{"d_model": 160, "n_head": 5, "vocab_size": 2048, "norm": "rmsnorm", "rope_base": 1020.0, "init_std_o": 0.00622, "init_std_down": 0.00372, "optimizer": "muon_variant", "lr_head": 0.00539, "decay_fraction": 0.813}
Each number is 128 + 32 x the weight over its row's rms, rounded and kept within 0 to 255. Layers, rows and columns count from 0. The size above them is the row's rms in percent of the matrix's.

# layer 5 attention value, 160x160, rms 0.38, rows 0-159, columns 0-39
size [100  87  95  94  95  87  81  93  91  90 105  90  78  90 101  91  87  86 100  88  84  89  97  89  83  85  97  95  89 100  94  97  98 110 106 107 101 105 111 100 101  93 107  96 104  99  98  93  99  94 109 114  92 104 101 103  98 105 109 105  95 102  98 101  93  98 100  86  95  96  89 100  99  99 103  88  92  93 102  97  98  90  94  96  95 101  90  91 103  95  98  94  95  83  97 100 100 103 104 102 123 107 103 100 101 105 107 109 114 113 116 106 103 103 107 100 105  98 117 104 107 106 102 101 111  94 100 103 103 103  92 109 109  98 105 103  97  98  99 112 101 114 114 102 107  93 107 108  98 104 112 113 100 107 101 103 103 110 111 104]
[[137 146 135  99 127 155 121  98 127 165 166 100 106 127 219 160  95 141 139 181  83 176 175 144 118 142 101 160  95 184 184  82 110 163 142 141 118 141 114 131]
 [157 105 125 131 106 106 127 141 131 100  74 102 144 159 214 156 119 117 192 146 125   1 101 151 170 165 157 135 171 112 108 183 149  93  92 143 186 136 117 142]
 [219  37 148 109 123  99 117 136 111 146 100 165 106 125 151 108 190 131 145 154 101 102 116 113 195 131 116  76  84 163 159  67 191 181 183 161 174 109 155 113]
 [101 115 106 178 120 137 125 134 182 140 157  99 105 120 169 189 155 166 160 100  93 119 123 135 128 103 168  88 103  85 110  85 141 164 140 201 113 114 159 160]
 [ 98 166  59 151 119 114 153 161 149 157 145 125  88 171 222  64 147 144 121 124 163 105  65 135 152  92  83 139 137  46 111 130 116 113  99 131 124 134 133  99]
 [170  74 153 136 166 133 141  64  61 133 162 141 157 171 141 109 110 142 104 101 116 111 180 137 128 153 110 132  73 152 152 147  79 127  88 125 167 183  90 157]
 [100 150 191 132 119 126 147 180 137 157 132 125 110 136 133  96 130 105 122 177 174 153 175  67 125 153  90 112  85 138 155 152  46 167 136 147  72 145 162 106]
 [169 156 133 128 118 213 127  99 128  94 130 129  94 147 103 179  76 125 154 117 160 155 148 175 107 138 132 116 183 123 124 173 137 123 146  91 157 165 109 145]
 [105 229 123 126  97 173 135 171 153 143 123 109  63 124 135 123 172 170 151 151  96 145  82 144 193 172 128 113 216  90 125 103 129  75  90 105 115 180 117  94]
 [ 47 199 174 147 120 172 105 171 113  69 167  69 119 129 140  92 122  96 159  94  95 138  88 130 166 121 142 149 188 173 145 146 136 126 129  86 150 139  99 117]
 [142 166 150 159 100 168 113 171 152 140 131 146 106  63 104 114 112 149 170 189 161 129 102 122 121 165 181 176 144 101 183  92 106  94  98 156 105  99 127  99]
 [149 107  97 135 181 121 131 122 183  99 105 166 136 158 144  64 179 109 116  77 111 122 126 109 142 141  99  65  39 154 108 157 108 161 178 128  87 129  74  98]
 [109 129 147 136  95 117 108 136 183 137 159 113 117  70 155 176 106 135  75 131 122 151  92 125  86 141 186 122  95 141 113 111 130 180  81 155  53 158 149 125]
 [149 190 105 178 127 115 137 120 120 129 127  62 129 111 129 154 164 106 166 172 130 109  95 121 115 171 158 158 127 121 137 120 158 174 104 193 138 167 158 169]
 [110  74 128 132 197 154 100 160 167 151 106 212 155 138  89 183  97 102 139 120 108 111 143 119 138 118  85  87 138 138 106 135 141 102 162 166 155 117 139 117]
 [139 172 134 104 127 132 139  60 170 190 109 164 109  90 149 147 130 104 133 135 126 147  78 127 121  90 176 108 114 157  90 125 156 139 156 118 118  99 124 136]
 [151 166  96  85 158  86 135 147  96 101 145 113 173 177 155  88 187 121 125 167 186 152 146 114  96 129 143 127 135 144 123 149 113 124  91 132 122 157 140 133]
 [159 129 159 193 151 128 119 169 193 144 149 140 150 131 104 125 166 136  86 123 161 116 117 127 131 143 184  99 181  98 107 211  43  79 122 154 118 141 131 129]
 [ 99 107 110 151 139 105 204 144 113 165 136 209 123 122 109 108  93 130 143 171 143 130 155 139  98  93  84 157 141 101 136  67  84 141 148 120 160 121 119 114]
 [146 165 114 112  64  89 130  93  55  79 117 189 141 125 150 125 112 153 111 144 123 138 119 134 141 117 176 129 161 159  93 133 181 153  83 113 134 118 117 169]
 [132 162 124 114 138  34  94  77  75 177  93 147 138 110 115 102 153 106 159 177 168 120 160  93 123 129 112  97 186 182 119  91  94 149 158 186 101 109 108 127]
 [114 110  86 108 102 141 160 169 112 195  81 129 153 157 130 101 195 102 133 116 139  94 157 145 141 155 150 160 129 111 128 157 132 148 198 113 106 106 139 150]
 [163 163 151 110 139  89 101 115  97 100 137 103 118 107 166 152 171  62 134 165 116 143 128 132  74 161 116 125 168 140 100  98  88 137  72 189 116 177 137  97]
 [165 105 151 108  96 179 100 157  80 118 109 206  81 164 124 166  87 157 116 152  54 161  71 152 169 137  72 141 161 114 109 125 163  95  88 166 138 142 153 149]
 [137 149 148 157 130 131  84 112 145 122 196 157  86 154 126 149 159 158 106 116 139 184 118  73 166 131 175 113 171 112 140 108 172 116  79 109 149 124 151 189]
 [ 75 112 173 107 102 135 134 134 179 119 125 115 137 120 140 105 158 160 171 145 187 147 113  85 179  36  95 118 130 172 133  85 137 103 150 105 160 103 134 133]
 [114 146 151  71  81 124 101 199 118 132  21  67 115 138 181  99 170 150 159 110 110  84 119 126 120  72  94 112 204 130 118 154  99 113 156  99 147 122 171 125]
 [200  97  99 160 109 172 188 117 144 104 146 100 154 123 133 205 141 139 113 151 146 101 157 124 119 176 166  95  78 108 121  94 160  96 190 152 170 124 171  99]
 [200  63 141 161 120 148 121  94 121 165 104 197  99 142 114 127 145 149 171 120 190 103 105 133 120  86 121 126 139 178 152 153 161  98 101 144 216 140  90 145]
 [122 102 167 134 109 100 126 200 108 113 139 164 104 130 130 105  93 143 163 104 125 158 150  72 126 171  85 129 183 135 173 110 124 148  93  82  73 146 184  95]
 [108 125 111 151 173  87 137 104 144  99 137 136  68 133 142 123 123 194 129 122 143 166 138 114 176 117 176 130 102 119 108  94 182 124 176 177  91 105  82 140]
 [166 189 121 110 133 121 151 113 117 123 173 100 116 129 132 105 164 207  87 113 133 130  76 132 178 127 165 112 175 124 109 135  98 107 103 153  94 134  99 105]
 [124 160 122 117 127  76 135 104 129 101 148 168 126  78  85 137  66 111 103  94  95 124 103 124 160 134  88 124 119 163  75 146  83 142 214 100 125 119 106 137]
 [139 157 162 164 162 130  83 154 149 148 147  65 118  90  70 135 151  83 115 170 159  78 173 131 121 122 159 101 104 122 194 165 106 114  83  47 130 156 102 168]
 [ 71 131 117 132 115 184 126 185  97 191 101 124 146  69 155 125  87 135  58 118 122 129 161 144  95 120 125 136  63  63 136 143  91 155  56 148 139 100  97 175]
 [118 165 164 157 102 107 119 127  76 181 166 108 130 118 138  96 128  70 128  95  59 134 110 169 117 105 161 141  97 203 112 100  60 106 164 142 127 100 167 195]
 [ 83  57 154  78 107 138 104 119  89 120 115 187 178 122 131 124 164  89 199 147 148 142 129 179 115 142 135 144 114  93 180 153  56 117  88 169 142 190  79 104]
 [135 186 161 156 112  80  92 177 140 105 100 110 138 193 148 119 126 164  99 131 149 110 143 103 159 119 121  70 180 128  77 147 131 147 141  94 131 151 116 132]
 [141 112  63 181 140 137 149 153 100 145 164  46 162 150 129 105 161 154 157  95 125  74 103 101 142 148 121 106 142 192 140  82 138 112 137 118 199 109 124 139]
 [182 163  95 148 104 107 132 141 135 166 113 125 137 119  67  89 143  81 109 111 164 117 127 141 149 114 110 123 169 145 141 149 107  63  87 153 116 153 104 101]
 [170 171 154 158  93  94  91 122  81 127 151 101 124 119  79 114  99 119  81 113 178 143 135 175 111 210 174 114 145 171  90 134  66 149 102  73 132 119 150 122]
 [115 149 125 147 104 187 140 129 138  99 122  90  81  72 130 155 113  84 170 122 116 159 162  71 141 135 203  87 144 139 104 101   0 117 136 114  82 135  58 127]
 [142 127 139 111  89  87 125 146 112 112 146 147 115 115 106 156 128 151 178 119 125  87 191 165 150 139 134 104 127 107 134 123 116 111 144 124 160 165 106 101]
 [220 140 161 190  96  78 102 132 121 110 128 118 150  84 113 121  94 111 149 131 169 138 197 177  79  94 176 137 107 109 162  93  93 114  85 113 159 150 134  86]
 [115 162 137 160 100 149 108 192  68 149 130 153 142 135 117 118 158 132 181 123 135 128 100 111  84  77 135 122 187 172 115  98  80 163  50 119 121 163 127 153]
 [ 67 130 151 155  85 153 148 140 127 126 121 135 167 183 135  97 118 199 182 126 111  87 127  68 112 163 131  77  88 123  76  89 121 156 126 138  93 131 152 127]
 [129 166 122 155 148 136 154 101 116 114 186  98 175 122 159 138  84 140 130 150 127 131 166 147 103 198 128 109 173 130 143 108 106 134 101 123 113 147 195  96]
 [201  94 163 162 191 152 118 156 126 126 165 168 136 123  96 121 119 152 119 110 134  97 153 100 109  81 161 165 107 148  88 107 101  99  87 120 173 133 170 119]
 [182  85 163 100 135 134 129 122  88 147 164  96  86  92 125 147  94 136 103  43 157 116 101 125  96 116  98  94 103 158 147 135 152 168 115 117 150 115 129 163]
 [133 163 138 150 105  97 177 156 116 104 102 115 122 135 113 147 127 116 107 106 155  89 119 140 150 112  88 172 123  65  95 140 105 151 177 124  74 126 144 138]
 [104  96 110  71 129  66 119 113 152 142 135 156 172 106 104 149 148 116  53 163 175 145 185 116  89 156  77 169 144  77 139  64 160  82 129 156 135 114 133 118]
 [129 129 149 187 126 121 128  65 134 123 194 126 133 152  65 145 114 172 110 159  72 147 165 113 159 112 139 102 128 124 129 104 114 118 145  23 156 220  82  87]
 [116 104 145 183 174 169  90  91  86  16  97 136 138 143 128 162 122 102 102 118  96 182 178 168 148 126 171 138 153 110 127 161 140 168  81 109 152 170 155 130]
 [158 135  98 158  98  87  97 146  80 149 126 105 152 151 191 131  42 185 129  68 139 168 116 157 123 150 120 145 102 189 106  99  80 146 131 165 105 105 116 137]
 [126 100 110 158 134 120 157 175 164  74 110 104 102 128 161 114  86 176 141 115 172 140 127  86 143  98 120 155 150 105 135 139 149  52 128  59 141  91 124 105]
 [141  96 101 173 131  77 136 100 143 158 126 171  91 124 147  75 113 163  96 156 116 174 137 129  71 114 153  94 167 152  96  87 145 131 133 159 165 105 127  98]
 [115 166 147 156 144 164  93 118  98 153 150 148  91  66 158  94 103 160  66  73 123 110 179  87 105 129  91 129 167 130 131 159 146 116 108  72  96 215 162 103]
 [ 98 144 169 152 152 158 163 124 151 136 118 117 127 144 110 115 150 144 107 144 132 139 110 118 122 163 113 148 105 124 136 152 136 143 124  20 102 129  56  87]
 [ 73 101  63  77 139 181 189 141 127 169 145 168 108 106 115 105 163 155 166 132 120 140  67 134  78 173 116  97 112  84 111 132 161 105 163 149 154  79 127 152]
 [122 109  78  65 142 101 130  85 123 174 124 174 130 139 158  82 170 142 135 150  85 125 142 122 185 177 111 134 112  93 156 185 139 154  89 197 114  60 206 111]
 [108 102 166 135  99 143 106 121 143 165 146 127  96  99 150 178 165 121  93 104 120  99 111  80 137 167 127 100 127 153 138  53 115  99 183 133 169 161 118 136]
 [154 124 115 151 126  87 139 130 156 115 115 124 131 152  59 112 101  80 196 130 113 143 126 152 158 173 141 135 156 153 120 159 125 105 160  78 116 150 195 104]
 [114 116 128 182 101 143 137 117  98  78 125 128 144 122 122 135 147 181 108 146 138 142  87 107 117 139 123  94 133 141 128  81  89  56 141 112 165 141 233  72]
 [157 157 124  79 140 133  48  55 131 116 150  83 102  79 161 160 131  94 134 123 140 154  93 109 112  89  84 139 165 157 162 156 166 147 140 124 134 144 124  66]
 [211 159 161  57 158 125 101 122 177 127 133  86 151 123 160  93 124  72 122 169 135 137  54 201 166 117 152  91 125 110 177  99 107 145  97 106 141 153 150 116]
 [ 94 127 140 160 110 111  88  79 183 152 117 132  89 154  77 127 147 148 149 110 162  84 174  61 103 128  74 128  97 114 117  63 131 109 125 129 140 151 116 152]
 [121 134  92 132 176 168 119 141 145 173  74 137  72 129 178 113 145  84 119 117 138 138 140 140 157 136  61  55  70 198 133 130 111  95 148 172 118 130 119 161]
 [106  85 145 130 163 183 104 128 157 154 215 138 110 159 146 176  92 115 130 148  66 116  96 122 114 146 174 116 136 116 120 146 145 113 151 203 136 146 164  77]
 [ 96 134 118  72 135  86 149 165 126 149 111  96 144 107 133 174  69  72  70 147 147 157 100 141 142  98  85 142 128 136 140 114  72 102 128 150  77 146 153 128]
 [185 121 111 133  91 155 170 156 185 109 136 174 163 130 143 140 143 117 164 114  71 112 108 108 115 138 126 101  74 111 142 138 125  72  93 138 144 125 140 112]
 [103  99 143 102 136 161 141 153 123 102 158 118 126 142 138 110 153 161 182 107 184 123 117 127 124 181 158  85 166 165 153 141 208 132 141  85 179 169 127 165]
 [125  80 128 192 130  75  92 146 133 129 146 125 116 157 112 104 113  63 101  81 165 136 148  77 119 198 124 154 161 156 121 117 151 169 144 104 146 222 115 104]
 [173 171 127  89 153 110 101 134  56 156  90 186 136 114 153 118  95 115  80 135 131 144 165 169 157 129 131 143 166 118  99 160 185 133  66 170 142  91 141 172]
 [137 150 160 145 108  71 140 190 120 108 139 182  91 127 171 109  91 158 141 120 120 151 111  91  81  80 127  67 121 133 126 137 163 148 133 151 186 133 105 115]
 [128 101 157  86 181 193 123 108 144 122 137 179 149 129  92 138 142 157 110 174 145 158 169 104 145 134 100  95  81 132 129 148  87 134 144 148 133 173 199 153]
 [130 128 129 155 114 101 128 178 128 112 143 191 134 159 200  84 121  90 125 128 105 200 120 132 130 119 226  69 141 104 169 147 107  92 124  96  90 112 164 148]
 [106 101 175 104 150 167 119 146  79 168 165 126  82 208 174 108 160 142  94  59 159 111 142 118 132  77 111 137 113 129 169 112 114 121 150 144 112 153 104 126]
 [135 114 114 151 175 125 148 133 145 148 137 165  83 133 146 180 157 113 143 158 140 149 173 144 145 101 146 162 117 153 150  95  65 130 146  69  91 162 134 120]
 [ 93 194 110 197 100  57  93  81 128  87  87 134 149  52 122 122 132 143 105 122 189  98  90  78  62 134 120 117 144 153 165 100 103 177 102  51 150 119 167 187]
 [122 170 121 167  99 135 119  99  94 140  93  96 179 169 165  88 154 105 136 162 164 105  94  57 140 177 137 144 187 133 142 120 107 135  68 131  94 150 127 118]
 [168 112 118  94  78  39 144 109 163  92 189 127 122 122 102 143 114  69 181 122 142 134  96 101 135 103 146 133  97 146 107  57 150 103 135 133  96 101 106 161]
 [153 142  54  74 124 139 154 184 161 151 106 140 131 111 179 165 174 213 162 193 110 160 101 139  76  58 131 162 118 139 118 122 153  76 165 143 160 112 147 148]
 [194 161 135 115 140 167  79 167  39  67 139 171 116 125 118 163 127  83 110 206 162 159  99 103 175 130 154  95  93  98 138  46 122 138 139 150 130 120 137 107]
 [166  56 151 130  76  91 109 134 108 113 142  51 150 167 119 105 175 106 111 135 128 151  89 115 147 159 123 160 139 157 150 132 113 131  84 126  80 156 144 147]
 [172 123  93 169 111 113 137 150 160 181 182 182 119 126 115 143 116 107  93 189 114 131 123  76 135 110 147 114 150 103 109 131 169 141 125  84 131 106 162  72]
 [116 132  94 116 114 144  87  56 153  96 117 137 108 132 121 115  93  95 139  64 200 100 129 161 119 177 100 134 159 173 126  90 144 158 174  76 168 149  79 128]
 [105 124  96  95 118  91 124 107 138 174 108 161  98 102 138 174 109 126 163 116 172 154  53 203 136 160  78 136 135 119 150 159 142 116  70 140  80  81  98 131]
 [157 133 115 179 115 111 146 166 149  66 163 159 165  84 148  82 117 151  97 192  98 153 139  81 142 165  67 109 112 147 165 133 154 159 105 136 173  65 117 138]
 [101 161 127 116  92 108 100 159 153 181 113 131 138 160 146 107 192 160 145 170 150 108 185 162 143 153 147 129 117 158 131 152 177 196 100 111 152 117 115 156]
 [149 184 145  77  80 139  98 127 150 135 128 104 128 126 133 113 167 158 117 119 108  83  76 108 113 170 170 132 172 122  50 146 128 136 134 160 167  56 147  96]
 [149 135 146 135 100 168 124 177 166 158 139 199 130 151  64  63  84 137 150 130 176 171 146 194 142 171 141 104 170 136 143 114 113  93 131  98 151 182 139 164]
 [109 127 160  59  97 103  87 157 153 153 117 178 120 126 118 142 193 181 157 104  91  76 180 135 150  93 121 128  83  45 169 183 123  70  97 136 146  96  98 150]
 [ 83 152 105  98 160 180 132 121 137  61  37 109  79  95 122 111  67 158 143 125 117 197 162 113 135 109 105 122  83 122 105 118 135  86 118 174 129 112 156  67]
 [113 128 153  94 120 126 147 190 165 168 194 110 108 166 109 140  76 140 108 143 171 140  42 170 127 115  88 109 131 131 150 149  95  95 127 186 166 136 132  85]
 [154  79  98 134 155 122 116 139 185 100 130  87  88  94 149 159 108 179  93 139 161 137 119 166 126 138 180 104 121 115 141 133 136 166 105 116 148 140  88 197]
 [157  91 198 121 126 130  84 130 198 165 129 166 134 148 136 137 151 105 180  95 174 126  71 177  56 121 146 122 173 103 138 215 137 178 140 125 135 114 197 143]
 [113 122 210 149 164  91  86 200 128 133 123 185 170 152 139 134 173  98 139  81 108 156 168 184 155 134 152 116 113 118 119  90 161 136 123 103 109 134 104 160]
 [147 157 118 113 126 113 134  89  50 132 179 133  86 123 123 169 103 137 156 190 122 100 138 167 142  83 152 106 130 149 138 101 116 122  95 131 148  95  94 119]
 [ 76 176 109 147 115 119 125 162 107 128 179 194 110 157 211  91 165  58  93 156 154 139 111 164 186  80 142 133 153 186 160  86 127 166 181 144  85 158 151 150]
 [120  68  80  39 130 170 150 157 140  65 113  95 136 140 112 114 128 127  78  99 153 112 100 145 131 197  83 149  98 141 121 132 149 147 136  81 136 106 105 181]
 [172 123 125  66 132 104 145 150  63 100  93  99 100 121 126 167 135 138 158 136 131 152 136 172 118 168 202 133 128 156  73 132  64 221  73 103 138 103 127 146]
 [133 143 155 195 123 127  93 108 116 121 185 154 167 158 188  99 165 110 146 117 135 159 105 167 101 120 151 145 125  93 140 101 173  78 184  88  96 120 194 140]
 [121 117 193 131 102  47  70  98  39 154 136  72 161 176 171  95 142  97 116 126  82 101 117 107 106 157 124 108  95 125 101 165 115 111 105 132 180 190 125  96]
 [229 132 123  96 131 160 171 171 119  74 172  96 106 149 135 140 130  53  59 197 155 151 154 107 107 110 130 141 115 145  82 163 135 114 123 108  53 132 116 199]
 [206  86 135 137 157 130 109 144  96 117 153 146 135 139  90 152 131 124 151 105 117 124  88  77 118 170 131 149  99 144  70 132 104 215 129 145 107 119 101 100]
 [154 107  77 134 134 138 139 112 122 183  64 100 140 118  92 194 177 179 155 136 219 100 143 159 125 129 110 126  84 100 150 154  78 168 109 113 149  47  96 103]
 [ 88 147 164 156 144 144 137 121 128 102 130  94 141 102 185 103  91 104 127 134 100 111  79  83  61 124 132 125 137 140 137 170 138  93  89 124 138  91 174  53]
 [ 57 104 185 140 111 119 151  97 131  96 112  81 128 164 108  78 143 129 175  92  90  82 133 156 154 129  93 118 100 171 172 155  91  89 162 139 204  64 165  75]
 [123  85 132  56 151 147 127 130 143  88  99  68 151  80 122 141 117 167 142 174 145  76 165  53  94 126 141 201 129 170  86 148 113 149 125  96 141 130 126  96]
 [135  95 127 135  70 145 146 122 180  80 110  35 136 148 116 146 141 135 137 131 164 133  94 127 123 129 143 157 152 168  66 208 139 153 188 133 166 112 162 150]
 [175 143 100 146 138 189 163 163 141 113 125 138 106 122 111  94  76 139 180 150 108 112  98 109  72  90 123 176  87 119 127 135  98 126 136 159  99 138 153 125]
 [128 109 150 117 134 180 106  76 111 100 122 153 129 144 134  83 117 197 144 133 151 164 100 155 100 123 159 128 118 113 117  84 103 112 159 128  72 141 186 108]
 [ 94 155 141 129 128 195 122 107  52 122 100 130 167 113 128 101 151 134 207 115 199 130 152 146 121  76 102 164 129 137  80 127 141 158  99 133 168 116 171  96]
 [ 92 150 156  59 112  31 151 145 169 133 182  60 151 123 143 138 176  74 158  60 135 171 174 125 156 159 113 134 100 122  75 187 176  91 129  92  89 161 124 114]
 [114 139 114 137 117  80 222 100 163 212 103 160 186 112 161 114  89  57 188 136  75 177 137 122 160 133  71 147 107 122 115 172  98 122 174 103 158 110 176  75]
 [ 75 170 105 227 118 146 115  84 143 140 153 173 133 106 123 124 162 162 161 134 133 123  96 130 115 123 115 121  91 118 151  84 107 147 168 127  96 121  94  64]
 [130 115 128 139  77 166 154 141 106  99 114 129 170  83 102  49 111 134 151  89 167 141 172 169 128 132 133  78 106 106 145 169 183 137  74 142 128 181 143 162]
 [136 100  93  65 112 113 117 127 139 134 130 148 163 150 182 119 151 147 170 166  99  93 155 153  97 153 168 123 103 141 131 134 111 140  97 178 164 135 158 173]
 [181 129  97 164 106 110 130 109 117 143 103 116 140 150 141 102 141  99 191 154 106  75 136 131  86 125 112 185 108 171  68 142  66 169 153 155 152 134 181 121]
 [164 123 117  77 146 172 104 104 117 148 159 122 122 151 132 140  72 128 128 122 145 189 143  82 153 182 103 131 128 182  78 114 105 139 124 135 167 121 187  52]
 [151 134 126  82  74 203 131 116  82  73 108 115 108 122 106 165  95 163  95 146 152 168 173 164 105 145 122 201 125 123 114 191 126 106  79 114 134  99  84 133]
 [148 140 188 111 147 125 110 189 151 153 180 109 167  81 138  83 190 158 144 155  62 125 107 127 136 115 134 118 157  81 169 163 121  60 126 164 139  99 114 115]
 [115 147 156  43 162 149 154 117 123 174 152  91 143 100 165  94 160 158 167 128 120 134  93 181 123 126 168 139 134 142 107 117  88  76 129  95 129 127 103 135]
 [ 69 116 211  76 115 156 161 105 226 133 165  83 115  95 135 115  79 132 120 171 136 137 151 136 131 117 147 105 188 158 147 161 125 140 125 132 112  42 128  97]
 [ 66 127 174 120 146 140 162 138  64 141 165  81 121 100 113 149 100 132 114 130 155 132 115 146 129 143 178 105 129  31 155 128 167 134  72 161  94 143 169 182]
 [ 87 138 149  98 109 151 120 116 182 110 182 174 136 101 147  95 120 145  99 180 147 100  81 115 161 169  96 173 107 102  85 139 176 126 138 141 144 135 170 157]
 [135 164 102 179 209  99 158  74 162 141 136  53 138 162 122  94 161 149 162  64 159 106 158  81 130  79 104 102 150 169  77  97 148 181 158 126 174 111  90 158]
 [146 157 160 162 113 167  99 163 156 169 166 155 163 132 143  92 152 114  66 126 143 133 138 134 112 131 175 118 123 151  58 109  92 113 126 140 149 123  90 131]
 [167 126 110  95  96 157 183 136 141 124 145 158 131 104  93 135 100 134 159  68 163  84 145 116 102 183 102 192 165 122 153 142 102 114 137 141 116  76 137  98]
 [100 169 145 130 142  82 110 128 150 100 179 117  87  95 127  85 123  86 170 159 175 145 126 121 110 115 108 100 146 161  78  94  95 121  62 201 114 130 135  93]
 [150 123 159 154 103 167 181 146 136  86 191 154 116 124 125 138  87 121 101 152 125 133 169 102  79 105 102 175 166 135 138 160  73 156 102 139  64 147 121 151]
 [ 70 171 146 154 150 125 107 135  86 152 144 108 179 147 141 134 165 144 155 156 189 133 164 118 162 160 124 142 155 134 111 115 208  95 110  91 110 149 114  92]
 [149 157 126 182 108 139 114 114 114 103 123 139  77  90 106 149 155  70 148 147 116 139  92 160 119 134 136  84 107  96 142 160 135 164  85 129  88 122 126 148]
 [121 145 162 207 136 185 210 122 158 174 161 168 127 140 127 137 147 142 121 151 136 153  79 124  71 137 132 128  61 184 121 176 176 185 129  79 101 169 166 125]
 [ 85  83 103 122 116  66 119 193 166 113 101 134  95 172 126 136  68 107 155 144 130 128  77  75  91 142  78 108 125 150 136  46 118 156 111 127 116  99  96 104]
 [117 198 126 137 141  17 158  99 169 168  91 118  93 148 157 144  97 109 143 161 177 104  80 112 121 144 113 113 111 111 112 155 149 141  82 151 122 113 168 134]
 [138 114 139 123 106  96 114  96 211 158 129 106 156 124 143 126 167 125 153 141 139  86 199  64 124 163 136 120 111 121 156 151 186 161 116 149  95  90 140 140]
 [ 92 145 136 167  73 156 157  88 132 153 158 178 119 120 115 141 120 125 178 128 196 142 106 143  36 157 118 118  97 131  63 112 132 153 104 134 113 137 130 125]
 [139 128 117  89 147 155 135  89 137 162  90  79 138 151 130 164 197 152 140 145  86 188 151 157 133  67 121 157  63 208 137 164 189 129 135  88 108 163 161 121]
 [120  47 119 100 156 191  97  94 149 130 121 177  77  52 100 131 136 142 113 143 106 164  64 141 145 106 170 111 176 108 122 166 165 160  91  63 130 134 115  93]
 [164 128 145 137 117 163 163 103  53 156 109  88 121 120 182 127 135 100 101  77 127 140  76 112 123 167 133 148 130  69 185 139 128 121 151 143 104 110 116 173]
 [146  94 105 159 161 105 138 175  99 157  77 104 107  87 120 160 201  46 128 136 201 152  66 164 146 148 113  82  92 169 177 107 160 129 120  93 127 142 100  58]
 [115 206 151 108 112 112  93  64 180 181  84 127  88 125  93 122 155  93 116 151  63 162  93 172 173 172 119  95 161  85 116  83 151 128 182 135  83 102 115 171]
 [ 78 146 135 135 126 147 130 134  44 133 183 116  64 124 159  99 134 121 142 113  84 154 147 112 123 115 152 114  66 106 121 156 182 139 149 109 122 110 118 135]
 [146 119 141 171 163 165  99  75 126  92 131 107  93 141  89 132 205  85  85 150 104  75 119 147 166 122 101  93 135 152 134 126 182 128 173 144 149  89  88 209]
 [ 98 103 108  91 114  85 124  39 125 115 116 110  90 191 184 125 112 120 102 134  71 134  58 132 149 161 157 118 125 129 120 135 124 109  68 161 162 186 127 135]
 [ 76 148 137 153 131  69 100 124 232 167 142 152 109 175  60 148  44 178  92 190 189 141 146 156 127  74 183 177 150  81 145 117 129  80  94 132 106 130 127  97]
 [113  82 176 148  87 157 157  96 149  90 109  89 160 147 157 179  95  70 113 113  90 122 153 164 132 188 163 145 116 150 152 171 163  95 132 143 137 139  72 117]
 [119 134 164 130 118 172 120  64 174 134 124 130  69 126 122  94 142 112 130 114 108 122 137 134 139 122 133 109 138 151  92 112 116 162  98 162 114  98 101 223]
 [111 125 120 109 120 174 106 215 102 108 105 108 106 131 160 104 145 166 163 184 132 124 128 117 117 118 102 144 117  60 139 117 188 119 173 120 133 112 107 129]
 [155 169 185 141 135 128  88 109 212  97 131 115 139 120 117 137 103 168 110  81 107 186  99 154 184 157 110 135 117 113 191 126 135 157  53 195  98 157 151 113]
 [156 191 130 167 133 118 114  77 213  25 144  47 162 145 113  83 168 143  97  87 117 149  90 132 120  94 109 113 148 106 105 126 122 154  85  89 158 144 182 128]
 [ 93 124 127 107 116  89 127 183  94 130 112 151 118 183  82 124 127 166 172 193 134 197 155 111  60 184 102 169 117 111 175 167 131 143 145 117  70  76 177 117]
 [119 167 179 130  72 152 154  75 182 121 166 159 145 173 177 183  83 112 126  94  84 136 160 168  99  86 126 128 125 184 133 118  98 113 103 165 104 159 146 179]
 [ 93 131 106 148 138  75 164 165  93 103 125 119 103 176 108 169 120 156 125 145 127 123 176 115 150  90 105 141 148  62 149 134 139 140 141 119  95  90 165 132]
 [119 119 134 176 141 131 136 141 102 121 171 217 139  53 126 142 151 128 120  91 172 119 112 106  63  88 147 115 158 147  70 102 114  93 203 145 162  80 143 135]
 [118 132 133 186 163 151 138 125  93 129 147 156  72 191 109 179 136 114  75 110  90 133 105 154 160 110 122 131 145  89  71 185 124 120 186 100 128 143 122 141]
 [135 143 132 102 136 158 131 139  93 122 192 150  77  75 152 105 129 175 142 105  73 149 115  12 128 125 166  90 153 146  83 182 120 108 152 103 157  93  77 112]
 [147  77 136 146 104 162  89 163 106  79 176 185 154 120 129  72  94 155 168 113 115 123 118 172 126  97 107 134 127  52 104 140 130 166 141 111 128 138 179 166]
 [151  94  74 126  97  81 106 197 114 145 169 111 199 112 154 108 113 116 107 129 106 121  95 108 126 117 142 113 117 138  81 191 108 124  99 127 159 178 154  55]]